Each number is 128 + 24 x the weight over its row's rms, rounded and kept within 0 to 255. Layers, rows and columns count from 0. Numbers have three digits each. The size before them is the row's rms in percent of the matrix's.

# down: layer 4 MLP down (transposed), 320x128, rms 0.138, rows 27-93, columns 0-63
# gate: layer 4 MLP gate, 320x128, rms 0.143, rows 28-94, columns 0-63
# up: layer 4 MLP up, 320x128, rms 0.147, rows 28-93, columns 0-63
down27 095:139134131163093128146103148108161116104162128060174148112136103109128144147096118149120139154131154159116082162114127087124113123124174112128079128149161158159085121107144114151083141119129123
gate28 094:143163138143091157119154125083116093101141129151105104134117113105106154112104119125139154099069083114099108116102102147167118099151109115184144160104120105140129124154153131158133094135139160
up28 096:127104154179084113115090147145115157178139149127125149163104163111144154102127129115076137193087174141116140121114112095108120149135149177136147132125120122125125135106147128138147092151119138
down28 097:102102071079193094170116038125171121131110151127151165136122119138128109094116125143133126133125105136141130128151143152131114107116098102113169117136093108144148120127130141121146108092105160
gate29 103:080116181147120109105133123154160156087124140135139166147119104111119094132146113143092124098094103112125130115130122143130181126129138143130146141112125134108154130140148173122114070127141149
up29 099:096155145153140145109106113105146135101100134107117122141127119170122184142132097101093154120102103129145125165145092158125150118151141145121146119120135135096142126151118176124073104118172122
down29 098:135111186128106138136112180160118108152088110128123086156138131119164118107099105089121090128135114132090112097135155163121114098133109142118083159130084105133107099081110139143157103169110112
gate30 102:145159131125171162121144117148111131096121148130154086095140116130120141155097123173112197132084119124095100151143115162156155119175108140127080104110167141084091123112136113150121126093107174
up30 100:126083128100132085123110157148139113122130113098102142162119092130129140149098096144145144085143112098147074105132202100118128107114099126110136141158074147116153099166143148111107158125159101
down30 099:146131150094096129160117147103086130131130163131105110138119125148134132120129175101103143122130121160132131169083139146133112125139101101155135134095104084094113124116115127163115139083133132
gate31 098:140087124137096135159128096153158133113124159140133163160166138138083142114099150147128116166149152154119173162158152130141113147143122134121146143137111156148097139150151149136150142142144110
up31 103:145134153093124154128109126128118168104110099092123129094118146095119143147141141093219110098088090143148118124151147123155143143117115123152152147180137144134118135159124148130118143118122121
down31 109:114161154172169183143114106111111102108150151132125150137106109162133091168133166167128093136128171105156176148117133107124131140139137153140119143104147164095135169133130146136118116163144149
gate32 101:074137147087113151128119113164166147086120099172120102104135128118113109130093149118141142144123120174152102124105163113113126103120104098087076086137117115126135108128121141124140150170143096
up32 094:097101128104127181125138112144160153112139107124136142142177146170099117095096119112148119159118119124199127116168112106109136107110160146117141093138125147098150110197126135084114139164175123
down32 096:094136121123114132110118130113100141121141144070113134138084103096147128135144154136139121106100099140116146140133182104149139132131119120132094122130130158132144143158078118131157140166141159
gate33 103:177121112108120128100140119133101112082111064127064111106125118119143108131135128098133146153077170112159159132131124121096110164052166117138126149097127123136130158123109138156136158100096158
up33 102:113126145132160150152136123114133143139130123182145170085100097170076145079122149170138095142127084126125150135152143107134142111145099104126159097134098162127108164146115112099173085150132138
down33 099:126115112166122151147163106153090110106145115122105119118165109129102157155107083104127121145074121108146114116168092123112117094178125129132087199152155120133155122162115134161097156138156195
gate34 104:120158142082118100131096120146136169104124107165128071142135113138148114126103139131108097109129134134145149118094184082160144128148173113097126136121118182127094125100152106101131130121120119
up34 099:136140112156125129139155127143112105131157128143150186107135115141074142138105129118159148128114088124133106151149094115127154123073105095161126138123139095160146103151135146126090136122133149
down34 106:150141124151138099117126122135136165125111113138160161110165131135107143108109105171146135098109109109197156127146137139135106106098125119114140120139123160116132168093150112115165158093153141
gate35 110:086121200108125117130097085155142169144149133137116120143108123094168155170088087122131156108135118110160129119160140134136142101166096157119104153094135140094149119125105143140110157115138166
up35 112:161119104108149157130119140182133127111152152184140143105174170156126087163127171152144132148121138149132117098137148139117134096104142117168141092126108151141081134115143118128105121114155151
down35 110:120137125170131157191153125093094141107110147117150110107100131113169129132113102154126118125132112093113155143093161115109113155122160096139122153117142109133185144126139100148131123082142151
gate36 094:151133117130098141119121101121131136102112140153148119146145090152104092096161146128170110106103118123123137120149171142189126139140139162115103123069164085104164104113130118128141082116153109
up36 096:077143175149142081141128152138156138122149132151098189090088122146121128119142083139112139122130121125112182135158101103125114116136156139144129100098100206153095112122102125163157144100145149
down36 101:112089133155147130140148074181145147091128152131140129097178139104164158141116128112121112073114154107122125155127111128177136153090112103084162144134144095127112168088135106144131163099100144
gate37 104:127139099141126108160137108132133136137170155142105125111129097126109142133154134100173117134140131092166117119105109159145141142128129107094110101067145116134116139159089139139155123137082092
up37 102:132136100133160142129112139148115102142179095134085089141123123131126112078144172090129160136153112121122113127152101137104131112109087183121176142146150133155143147132119144101153129162149084
down37 111:132093086105130154152136137157080153139135113106082154165134120129141144139156180085107108124143101086117150154125116149138147131150108137114141118092151116120136122095090134178165138126201093
gate38 102:117178163122081136145132125105133150098081148145100130178148110145143147122099138104168177164091128087141127134129123180130174092122115125129132157144131140127108084157149094158112179145118141
up38 101:103148148103151118121126131130139101136112118134115142157196139121148091154105130186098123128144131095070116083145145107138105137138139100156107190156121157172112153152131175128159087117140150
down38 099:151122131118119152154112129131109138130121147132155126120110117119097120144084119107139118135126111161124101140165132121141143148138137112118121099141140104172127144168176186104104142150107124
gate39 099:100144160141158166092102073127146110112112132128127137169133112092117097142172125116151150134114136128117083130141080145130134140139094129131089092097101158134095122135108132119116118148142149
up39 106:113130111105115145162160123090140101144129155074161108191073169116111113126105130117147120162181133122110126145132124118120125105123174077096125148141160113139154135141103137128134134118101121
down39 103:166099142087147120134147113161124109115128135156127155131186090170150148111086122146116124083117077138137161118125099130150179086123122136156125108122080121093122113164144137121128152177130119
gate40 105:105143100123112137125133140125133205144090153134145158124115089173168132099114139169130126120103142144137116146116159137150161093147104165138167123159166116113131134064126116149056143146122126
up40 100:130100153114113153113089128127157114115141162136098109127121148126130127166173101103125112113141153171127159152129131162111156149110153139118156142095114138099174089108133119131149149146129117
down40 111:155143102150100173123105128117124080144128078121115151108140140141118114135097122106093115131140143090107158149144195176126110111138110120146169161070114103089144110106094179141120128164127131
gate41 103:145123145133114133099133102123136144148144123121106091080156105138148073115080113118127153121144180165131138139135157109139171109133139123121157161124123154115106144142105138156109088145098140
up41 098:125133127119118150125112157153161128127149148174173087120159108101129112134107114097156160125166091111127139136123139105149102135116108167133103145119123134147146140103105176127102153140110170
down41 106:117104119122136124127076106197159115111151138124128138114114085143178157111144115112164135141122123133115092096180150106133119098090129136128099155118128144139088138148136111097141158151138118
gate42 097:176140124140096105107108107104131190128112095113115100135115157152081161129130121074127116149111172116157110099103156073160143124142131157097145067121091118116133130149118139127130131167102112
up42 096:136143136129108067161125099103095155131123110147101109091090166111121154132114127102083142138145095122161094143137167113114139057116174095130168126145125141142143114106121104155060113190088144
down42 098:095141107126095145068113142141140126129175144119093101154122117136174115138115105163164098119068155157129109137077112145133149105104114175109140171135164115134137146169107119103127128115113143
gate43 108:156149108096127093089100095102092118110080159112120135116105141071130139126157086145126150160159125156156133110133104140118101082115147137114085167123125128150100092161110105095126097131119118
up43 112:112127142102165099104161142142103109140142119116156098110156117134140103136143069143153114125119123139125149125154124122179127164134137142117130151088109106124150123092135117139108073159127159
down43 104:141080117136147114156105113105084153126133121151105107157140133147113132159093126068133138142131124143173095102118111117141160129130111112109147115153163127082102138096089142106148114096134125
gate44 110:129103128141183139127141129107097109154118107149100143108143117126159141139100109156151195089139159117103139175133105128113136126105153127162124126149161170107148082150107123153147127097138104
up44 108:163121135112115115115121109124128125156140134148122161108097083102167076147119094132125148129073111079146101103125096108114155167147127142115109180132141146111109115130132146142114121136102112
down44 100:126146113095073098110157123098129088159137143115117147123130164126159129134101127136153080114155175125114134161151145152114101158141139131130141096197109108111144134144182126153144111155128115
gate45 101:122136174080114108098160191150101136119139122116112119141161125124093122107139118093113136114165121162141148135161112163106123136111091108110108084176113162068141140167128130133128095162106163
up45 087:120142106137120172141113089134165147138158113165142101122096145137176108107110156177135129111108144096142108136125154107150115144119160165140179152101147129149132117079097131133108168118151127
down45 094:109102139127150104129105095129091140140154125138150168129143144087132176142113091143113120148116103133096131134131134126109100134119145145109128102106150106135135133098175143139097116135086148
gate46 097:107117146148171127135150121155114108130157089129129147130130095121139121128088088119156167141120091119137141123127112104103112117073144181151101144142112137122122119132123106113119162158097159
up46 086:106086149143135124117152100150136146075102078130169107066113124141102095105177166135143113106133159137129131124162132120109113141132120170164102105164176162169111119145116144129109123143158126
down46 100:082130080081101134181134133135118117118080100111139064112125118120138115105171153151112083129130118154120119156147154110100116136149136095115113115149147116203129105153148103140132119100115110
gate47 098:142159108143190082147155131121138146127108078097127145098128147112118151129123158163104115137127119150133127115125129140183090137135135134096135130137153120161142146121122160132152091112149139
up47 100:174138139135148136107142161115134104106129115110142113091075110132154171166115116166104123126159169110135076121153140178101098143176122125091145116146135099169127132139146184137122110138142153
down47 102:115141123145128089114106148120104147141148129123102086136140111153143124115116120104131174135111098166142145142152111054128147121125154092128091121149135111137118128114120146112099135110116151
gate48 096:106140129209129114146165128134111131149174170109127136144114138097162083147087103122124143106136133153129152156133129151120181131102131100116101115141125118089143178163134120106109143121130117
up48 097:092113095142135124173140139151102141137135126105132129138063130144133135131145098085139127141149144116121193116141099139143142128104105162130115155123080172103127091167159104104162152120107129
down48 094:156099140095147117130082112123161103135075156138149103133129132133111141158133059119126103114161119098129076122128102120121146110123104110109107137143131109100116147138141106120129128176120120
gate49 085:156123144119144086093161145077134157143125145193171155135173139090130129112136117165104107084104119128122144130133086132136142113152151138150089149094147139153128147111124148121129125152069103
up49 092:150143096129138083133112137085121120146146099167123128136158086119101172122120072163080134124175130133138160162125116091143133107120151149118129145100120168129111147100131139101121121144140136
down49 095:130149133137129129076139170177151161111118174105157135155143126117122159135122155109117103126084135103140123168109104109099169166120094131159150116098137132124121123135165106127119152116178114
gate50 111:100134119167089111179134144097116170114150110116135112119168137126095129126129141082117124169137121168122174149098115126172142173122141159102090149085104132126094126148116110137124161115146139
up50 112:130144158136129101131149088118116133089099123172130133111147110150126093171148101088148136142137125168119081153144112141122131143098179135127167131144100096107124127159136172132182146160104178
down50 101:112125151116139120064116101125120113144128122147148091152109126122102098112130085123151115091137102122151108120071129083121133138134112083106099105162167125102142151104120147140153098108153125
gate51 097:098147142081151108115159114135129102136125119138138136109146126163089120103163151114115147110086148128134149101137097115132120131154122097134155142080145140095118088109135094152143124124138113
up51 089:140164121079114151123157127106117142128102105143135115113161158144095127122160079126090132149114145142161131067157103123103096151136118145122153098095130153105162109099142143169131134114163079
down51 097:150145124116127153117124178123136121106139073088143088122094135119149110145128117119180141106165154110095160178146097087102109109113109120099121143121153153134131119093067134122122153109133125
gate52 096:127144164108101134122149128120132099127168152121126086129146116128118141137094115186163128120099140126081086120177104147143145145133113102153106147130112119102057171106113107157110145127089122
up52 100:096152145143169144153105162089102110128106083127138112129094145132137121150112150100112130100116124126140130108105197136126119104142137146146126108152142081166137133178139177086152147152142136
down52 102:141089069106122177148110139109158126122143166090138096152095102126151068132114197099117099144137134149137103154111170131130144145086144157144119090148127115166101087139125179119082106119087141
gate53 092:218089119114140173161136116134141116155124126130115135103100142125111119126124105117104130109120138207103123129131122149150126123152119129099118122132160122156095137143115129109114093161122103
up53 099:170107089113111134147100092136137150135127125141130164127104170123166098127105145140111125109140148110107151110139121126183117137140143111126132118091146121112148077103121126109095064142145138
down53 104:129095151091135134188122149136153156117161142137126165141115117111148150123142150156148124121137122164122102169158103153086106139123101126106135104131091152171138153129098086158158113127127104
gate54 097:086094126152131146170121109163155071135098094126093146102131104120144123143114125110159126107075138142112110141115108152143114141127119155091116114166083068123132096106117094141132086161111142
up54 094:087137131172112190129092144141121200136148143145094116118114124170134158124137109125101103139166147111095132148122156146129149136110096154127118129133096098155096137094129133151136126119096112
down54 099:102184132156121152123124088115128135128134138200110138161140128153178146116161149083145093121152102100116181087130149124158122124088127125108082110088150148129107114136128116127126149104124133
gate55 097:155125135095125144125056107158113160144148147136137145123137156121164143161112110170122138115119126139122125127169071145107161156127107154103137144101124166125163128177131129168113122160133116
up55 099:126131105143166147121153101124157114134102126127119187094143176153131151135108156087141128128150072121105138141118114102151175142146120125137100063147138129100164110138150128121128101151137139
down55 098:148115134145131122167127122122156108110190166137138140146148167105130107114164121133136131129122135129099139155171129121080073093139152112107186125134107107156121135133107156111139140165111094
gate56 103:091139128117158151168134137139132140125159122162143164129142133093121129126142135147113097120122109160095146127108124147134128123118132094115115108106068071136106120123131171122179080130101118
up56 100:116157133121154132169149159126112171148144088144142107109149116107119164134134132126111117160164133099106120132141138107137107108107130124118085083124093154155116171150095150121101104124091131
down56 098:123123108115094131139107073124117097103138133135099124145137115098128111114128134103130101075135156190145122151093137117104083145138109128175124120153128161078083121161136113105154139156139095
gate57 105:158129100156122108108123105130155114118108117179106080112115125163118144123092104109177150152086145129167102132136152092092134113151170168125054138133152116130151091079145127135098140114144135
up57 099:101162118170129093119129160134135144098181123175128095125144147139128107121091134155177134096126134150144134108144150135104128112109183089167111134130119151071182094123124130138125135075157131
down57 103:116133130126117180146130128111125127093173121132116182161134150144080118103150157111115106115176153144113143165113145102116140144108099113100114123091154110136129099126110123126152134125139094
gate58 104:124129165136112145148083064154137149136109166201115137116123139126150116131144127107135121144133135138144130128070133140128099128136113112130090117072127138142094153133156160124152122139152121
up58 102:170092117155089101162105181143141114138139106112103133172113119163166131136144114144132118104133116143108139139142147114121119076141106132093166116106129126095108122170138158104104107147123134
down58 098:129154136110110138132111118120116127123118071133129135095137092130116149127113143186171129145156139164164152075094124152134144138116129109143116181140177143132108128151145124181138122091154163
gate59 101:134122086156164133156156111169146098143137123124081109154107074115075117136120140140136146120102162117097091109149113143119103094155172166077126098151154129115156157135137138075117139157104086
up59 102:105154127163114148130140120157126098160176118093100115156138104138096112123128107120146158112134118129118114151131068175112124120112174125062111101158142132150147107134110101168146127180113073
down59 103:113115103172139099116140128139122093126117135108124128119150135154163134140120147097052110125120130134141145123110071074122159121096123149183125132144138132145129130132142152115109098098125105
gate60 104:119134167128122125103133121132149174167143129152122113168103125144125102136128124083088134132109121137120144083150136134137133105148104137139092146107186071154139111143174118143076121146129104
up60 107:143145151107148127123150118148108123182124181094124153154139163132091139100140111152107067131114125115150117144124136124101124157109126133168127156104152153105121142172185108135130103152144137
down60 100:145127087120124173111109116119145122152136123118114106142122102094148100118127180105097159186164103105104120109120150126134183115057119166104120147123140095136117108158124140127118110138124112
gate61 096:105134155143112077135118132160161117136144101125097149149110152095144169128096088140100165174145119126139126155111138156146141117108103109131068125131131129066136163153119114105120112148097118
up61 103:152155090147124165086139134108126108128154124150120177166136158173093128163140127162112117136097085130175150140135109146139135151133128136093128133152168114137143109153085110137137099107149108
down61 110:139122110151137136123130138129085125093125117153121084115119121114142148082097102123171127122134101129107084115158099079093114093185099140151159130104164111164110138118130128124139168135150142
gate62 107:117099115100115112127154142133127121169136102197105142112151142144137158081137134127189134101120123157141139119121132085148133131126111107095112120100062123099124152139126172139132144084118124
up62 110:160091106135133120107086118101131123117140149098122116124098116116119154125082142119119103148144090144095110174107187131166076135116077107115141138134106150090117137149123135102148081131125107
down62 104:129141156151097125137122119130116086133107093126136180104121114124059109126149144152168117098152172112141147147135098121145142175151134128112085135151103122120129113112124149150125170125125117
gate63 102:132123149082127149164133143125179117118110134105098123112135128130095125097133159145173110167166098160102146090195130135115164155113181153124142139112140146147098163137116136114130100142083172
up63 103:126165098133136109127150119111162115088153143118167121152135128112129183110089094102140108137124149136103154133108114101096149127131123115136113087095156132103170101148124094155103169118113070
down63 098:129111146117123103074128096136125165117121134172136155140080119138103137074130123148139110134110146169135155106161100115125093170106072115178127108137092149159097134108088121119132099122131130
gate64 094:119081137111139145123115114104112132096128142116128091127142130161089127121128122184141118149136111094127149151104128119155161129123130175129117093085157093121137144138083090134100124139135116
up64 092:126105099100140140143157156075114154141117070081133079101123136143111121116134115110161099157087103109133112140113115131148177123114101159144134110110124130105157179116069118129139174139124110
down64 098:117109132137108135116118108127109159177126161110108163114127121118164106147134135122111167131109131154109128128098120102156096104116105090112136150137169119074121105106169120129114090128103167
gate65 096:157143100120135090131134089136125086166127141117128114147195106124102142162120128161151124106110113111093128151125114086189143156111134138157154088125157152125122162111105160111073097141091154
up65 099:130129119157122137127163135114154084099092143126171153112123131156100111097134168134104128106125098124119130115147103132115134172128160130164106124132106053082145130127156076153144113106132145
down65 099:126157150129149080118119159162091129097121120090124136108107113112154114107145116127132151121163108107088130107130119089168142091094112139100142140140130102132132096120122137124172134150206130
gate66 105:142114092113153084113138114116125135123108147145112148076156117115131107092139126160177161136109126126166149139142084132082121152168152156142112100103143090119147144135104135138122135116126157
up66 106:166162157087116176126162117135104119102105124109157140158139124153091147154147128122095091134097091079149093112131167161137131136134115134159126130129118122127129131094133118124122078129144143
down66 105:119124178126154125109128150133126127112093071099111142139133137136121136163140181096161085154141143134087126096180093138131097091122140112110146125145119155067166134146111138144102159141134148
gate67 104:130143111156152137122141095116095106148116120112146114170119087119145134080139110107102136144144108140158142139116118115087116118061118095143057177126153128140149116095162129137091133136152100
up67 099:124157162141135176158127105142170147112157087106153109118103146122161163124098125121124092141135091160137143119105141146116133140124133117160100143111097162094133101138109113134075151112119119
down67 098:142140095106167110097114106122107099153156089119150125147111157113110153123157121094189137154108150092173127121135134162113108105099127177106110142131142137161144120107146092140158119077139094
gate68 099:148168137176142086124121105115131182090102088126151086100149148117104148136110155165125082160146125145105112125114116162117150127083095107157096138162146132135116117101109165123156091105131136
up68 092:143100102167132106099131091112130101146124143147119133122171203124150157159109137169109099127146111106114109156109132134068135112128120127134069144142122116173115091115089091148120102095112128
down68 098:114148127125129151147125147143119127128121143108138106121118143128128064142114152117149141138093134098111122124053170166097080145106113160141099108116119131075126086111154106145175097146136152
gate69 100:110148135160156149123096125100132135172136169150124134118131114147097115136117133149145134137125092146117157143117138199151200154071114128113134129107105071153149126138128128131125131085144124
up69 102:107130101184163137134166130152139091147099122127106156109109107109143149128065133156131110101131143115077125158150138111097111122119112110104155144120097164132087146142123096127134128121105167
down69 098:118135131058102160130142121135119123109104155115078103128140128136114121103097151079168131119113172133123084109141152106115112119173100155145125152097157104114159133172155130140094119116105115
gate70 106:153147133126113125102136180141149112121164118125132116126145141104128152077132144095130141091171147109107161146108160116085125168114129116167167146120122114113156157122093157147132098133078099
up70 105:091104151127125064123121078129153123155110121108119124149097141126170145133177107072138159111119147170127109149141157138092140096129120149143101121129144118118117088108159142066120163092169187
down70 105:117135121092094109159078164125125127129122115123111143144139167162108142147123124157122186114182128149151150127169152133152132138125151134133103129159154174109117114129139115139108119108118137
gate71 104:138127172137128161135171119113131123116139151098156105147116130148174138120099113112157149105126123116169121150136123105124177100115138103103111156123113148119082074179133110147125115130093127
up71 110:128113131164121159105144070102171164098131138088092086128142126115103137118133090105132129135106112124113153090118138075124128163085131102155117139166104103148113141142160106166147081153138149
down71 109:136168134172107122104139108157111161126110149133092132122101154109131120168115170102104109105114146065138086093114112111081084148131102139130099154120146117133125116098144137134112086123131115
gate72 101:095174145095151097144114107106084146133137145152163109159126103137120089115101127130125142145129175177125132099106154150126138133103117099081134080092110141092132101140151078119132111132127116
up72 101:108161123153129096112115116108129151107148134152108095102077156120142106117117104126110127165121161129148145128121144132136124156160130150109087147113099143158118120176109135105103155096142149
down72 107:128115071150125136129126098089097123166113101093109128094137157084134145144128101125144124107123128135117119112077139131144110122130132130125118131148088175149155114131073130084139106173104097
gate73 101:159155143091115147116115102135120103084136131125105122092163092186112113120118142115149182128135119130127134108105090121092130108169090105174155085102133121161104118151137137135142116105095111
up73 100:148145124160149072110145126132126186135106116100112130142151160123123137110133119091120126157140101114089152106140138128112120092132145145110148123061120139122091151096149105101141156149159133
down73 100:155186128119176079152127105098105108138155123086137150079136093134121099123167125117148131158136153133101141124096110120170140110118121135119118107129129134155136118155132101106128178116142108
gate74 100:100114114120148140168138110151166085137102150179128112132138123151161075108108113137132132105183133108105123154112091117110147132089151151129109113103113132132124115111094123101135136149134093
up74 095:097108102127126135170133108137166147137094125154110109114127179156157118107111106155139141107160123130094171112092133097140126129129154141094094109099116130115142138156135120167155157153129115
down74 104:102158149139128155143099139168095103124105141138149109115104143132125125144179121173101166162143117139090128124143139136094135113126105137124119149119144110128150099138162144081178137083153100
gate75 107:074139121136090167140140129134122125088096133136111115140099104124129121099118105118132147130101091152104080084124157071152113149123139144120102121123119130159156122126127103179145137132138153
up75 105:138102146096151111162136132108137128072120049086109122144117095118143153167115129135151138179110141083118124106107116138154138127141121150134097106102126135151149178149188144116147136116115133
down75 099:114149104164097150156134158103133148149107146135118139166093143103122115122091108150083081096105111084138131095101155087068165129142130119085158130127114140160101120107105136101104140109146066
gate76 102:121108193110128154106141121105137107136131081154099157151136106130133127091138123133136137134077105077089132099073115148167096131114133177132139143086123142133159120114176114109157142145157163
up76 104:131157100182161121144144132146187131153119129154102104127143155142140117174158145108111138154145142149152143148142107131093139146130121111146134156182154090133129157131068140150082139130136100
down76 103:147159176122090145120120156157125151126105123147117122141088106150109063161156128148134134154147133115087159106163135153124142125100100099133161128086090130169118107137089165143156156148114107
gate77 104:146110150131153151135193122148115118116106110178133128101151146118119129119120168129141153152140124135102103120128164131200096113150141138109162103141108104167082141131069163114093117130112117
up77 101:157125146130167129131116131134103151087131119193175127108141139118124101118133142142133136134188178130122124092114165176133121131145138157119137111115121124171102103147069132111075149128085124
down77 104:134079146121123171154138182086117107127141171147129147154136121167120126117187118095137167155127106107082152109138105089160134096117148158128125149096157086100143161129171137091128110139145125
gate78 097:106193089141115135150124174129135145126086128168153116107140103133106103136090144090135134136147110141126124109093139122123123122122110146136153120109126130092143103090113125107166118161125126
up78 093:110054151133100103126122107133154143178131136081110143119153122117155123148157130139107126134132154119172148136131124151155098117176138120103132109129154122105145119140186129156102114115129112
down78 101:080119153139152137087146108118126103115154081077132071091150164138110150111145136127120125109142098129134124120148169132136175111142134127120099077131121171098071118138146082117138093135110120
gate79 106:158129109167140127166095165171134115137121117119123115077150153058129154112156127157084145103147136152143133124146102141138090128126111108083112132107159108144136125131123107129143085119124112
up79 107:139105103109108158121143090161116110115112159141141101150157100125146147140146145111155152110129151127179126136128130083139108102140115119136106175122102069154140089135150133121117115203091134
down79 103:137197132103147100163114137149141162114135111126156160108135133098110069147117132143125150167139113168090160176159107148096130147138140114124136120114170102118167160143105158131092115103157127
gate80 101:094127156148125096185120141150151143141127138123086128117186155130164148114150104119168169106141156133113135131159191146144113148112135117112120147097126123140111082129127103147132152102135111
up80 097:150141118110144125121142128122087117147163122081135156139114130134128097147135134123086097113113141085138119145144118147120128128092127100147131101178143105148113136132136117103141081144138178
down80 101:131110155160128134127125137124108144104142108146149102164112125110078111154144134114159112106151123105136130098179142128093136108169121113109125120096086161094102150120133159153096098159131076
gate81 097:107139137130156127139139147165111119130101119125155141109138142143103111098134156141167195154095153118145113126180155133151170155078118149142148152154149129125136090127137094166132154126144123
up81 103:141169128156104161167130178133149095099151114198118120085145136118102083141134088131106117142130147090133121104130168156133092150154114135081165114084115094113140122104132145138117119137134082
down81 100:174137137140084107141110137098155099157106135078141172126154121131077114133167133138123097143194138132118138131091132123137111147110160132165076121094144131127144111112130105132116151119136133
gate82 098:095146124084134101115152144130093095142129179111091142129119147126150129085137118094161120116158099157094149081129113146127158171104108164135112074170105155116108121083119153138140136134091129
up82 098:114162126123102144117105126138150123123127086086124141087120135104160146128102109134102137137127125146154108115121149134128129160129098147138111160132122139095140121101104119124133108125168143
down82 103:112163152121167146146139136176136104099108141110163141114094117158122121114138069151144085065159139148149076163171098144138106111163147123136127123116141149108118136092127140159097116163147113
gate83 106:132112121118119141157104133096139172162127088144118119152104123149134116169114125118118148091154098166105118148148124127134137168125166100091147107132132136123089125141133152133107098150074128
up83 104:105152136152119151137099103095144154174103115122090111127101091104153121162160114118119114133117104128086130118129108123139127154123103117109139146116131096157123083106088153127106117111105087
down83 104:185160156143104112209135182108174146082121165102136134125120145146149122091126134135120095124103162101095102143115122120115117133143143088132167081124088146123152107149186108144122137153123141
gate84 093:091111196077133167126121132105132158152145141155138147149087138160092090139143094155071112152097164138140143084135148131126100125135098157140108170120126116127136142111138130126119138157118114
up84 090:116136101156099120115148156154090116107136115129082157072133123148146170147163137136137145163131082110099144172155112089117136125057138107106143100117175204118123150141114145133153102137139142
down84 090:127137156086114151153139131117127174118148143131096143142081118169117127111134101083144146146158170170110130154162136176179137129160087164123070156114120125139185078122115157109136139143086108
gate85 101:121152168158103054107149115134110156159127130152115166116110133109110138143151120129161145127165151067183134113128183154106107163109128085116160152101130161140145090156159083117151123150136152
up85 104:153150115138125135166113124172160131145123167107130087159145163071145128074119199141165121166130121111107127101144077107180181145123137141163118123119142093139164129112150122112163102139112141
down85 092:103076124113101152067126136141121123116125119145127094117095134142150127146082108091123115135145127105160149142133147127114091167089114154138099097181133140111104138122098150130141142177159123
gate86 099:121153142113170093146140135108133156131127124126098116126142140146129105105110135060123117083133143146162118115136138096183108158096137124130101139065124107146090115150125069158097128116124134
up86 099:133156128136112127124120126157133096097137188146159133134146121122138167185119124192110152166089105118136129109107139164104161083123112122141113131156127111164121138118129178153144113109122117
down86 093:158105123151088110076179124075123171122118167120153165134107118126130132169067129113180138092103135152129187144118112134102099134133106128097098104130170155141111137170115151122119137130120119
gate87 099:103144118123107116104142164148088158149135122110086136099074051127112137149120117108164103143149135159083119093144119105153167139127120144116158116118170138163135105123132103131123133150084133
up87 100:120134127135132111160116124141122115103074117128156112152161137126102084150130086122166103099155157087115159171162131137128112108122120144145149138162151126122098165117131147089112170073147138
down87 097:101096147154133095143113125132139198132157123148129150106146124094146136116100151135157168142154101168130138147125146172055165098150123140120119109127136121154136141138122110145125083092137157
gate88 103:124100152101106123125132115138126102124103158132083114144124144136130123134138105097201140172106104104158133123152128157114107113153157107139091160099138102102154159120143133168130086148145139
up88 094:136125083111095117130106094165131114132154139095117097165102116132116149129151124115067141104150117114134122125146110131102130155158102153150100155128126143111160114147116158156132104158101126
down88 103:127154105162118087162090133139082151144151125153094125103128125144135159120140177150128106142116105153096146088127154086138136168110128124111066114099124143125141138102117115083093116084127089
gate89 094:122120132110097133129109102134168169110144134145133186096136132088126088124123130112071124121124185113131158107107106093128136128151134171140109094094137142098122149130113152127111126127175160
up89 087:132175053141097150130112144175133107118139126127143151132114105162147131126130128081140186113100162153110158135088133141095126131105097109143156141117133148083129137154136127111118133158159116
down89 097:130170102119111101107087123138154087165074143166126150121116147133124102138111169148115118136124114166113122112157135119153117149128138087153150120105116129118163141113108135163097123139120111
gate90 104:147122152103145162145121104115173137114129106155147125096146113091152106153120152111144120109154126159134099113078106154092153102146103113103105099117144117166094116147117139117114116141131094
up90 096:080138111086139102123143077151126122138108080148157128157133073102123126104128114145120126114124102133123115131153073144098148105157114122121110110135136129164098110156099074145133122154145139
down90 111:107141119158102143152173124167153134118133134099150142117153121084125125103170161115160163129141108155148182144073145153141138133138121128080116157114130178155101107102117158157151146115145079
gate91 095:110119126142152137132125116162144138154078086093144116137136119092105075169145122130120087093160150122117111122131110122129151114121126086129130115134142154142134140115133112106060110110149109
up91 096:144128149109126169133151147119162112136154087127098090130127122147115167119117172157114119176114111125146114147120138130155122151139100130136114134084121134081134163115132167090093160147090140
down91 096:085106157140132167122119067179146109139126122160178109123126117114146115123104117099123146057103137110081115083135158158138107134121122107161138142105128109113123121147126162110138159131126107
gate92 108:136127180098131135151125127106100099151143179173081115149134131125103141123136145121139103138140109151136123158125186130154112120142118107118132109138092078155081123125131075107175165147124129
up92 106:112109123088083099148143112063159129185102117108128124159114108146097100129171182133129141114137161163171127129139131160145163162151119116161112120130109105113129119121124097168120166105120133
down92 095:099155124139147114118132143145156120074147106119148095130148100110114136124154111141133136157133135118130123144103145106129115160111135173130133115120099137149121062129075093102180142147120163
gate93 105:163103123151130122153117113102144091183103154111099144144126105127140183099154155139098151132125161155107123116112097139119126127138149113125110124100175120157149077099114127159147122118117148
up93 103:139151150109140153135092173095094143110127143131125144147157120133103100159114128179170142125126068167160153132172099143099132091136086147097141098143121153114104117145174117112122084151102127
down93 098:146133167162148113163126170145118158121094136130099135103162092164123105117117160145088145121119175119165144105097124117122178147148119094077126155143113150122156126133136096146137106158172129
gate94 092:129115139162130127117104143104127119111125117140111134134185124110145133073082148121145083141166177151168133139104145142127150117119131144165136046122105138113137168131113162143117110160103117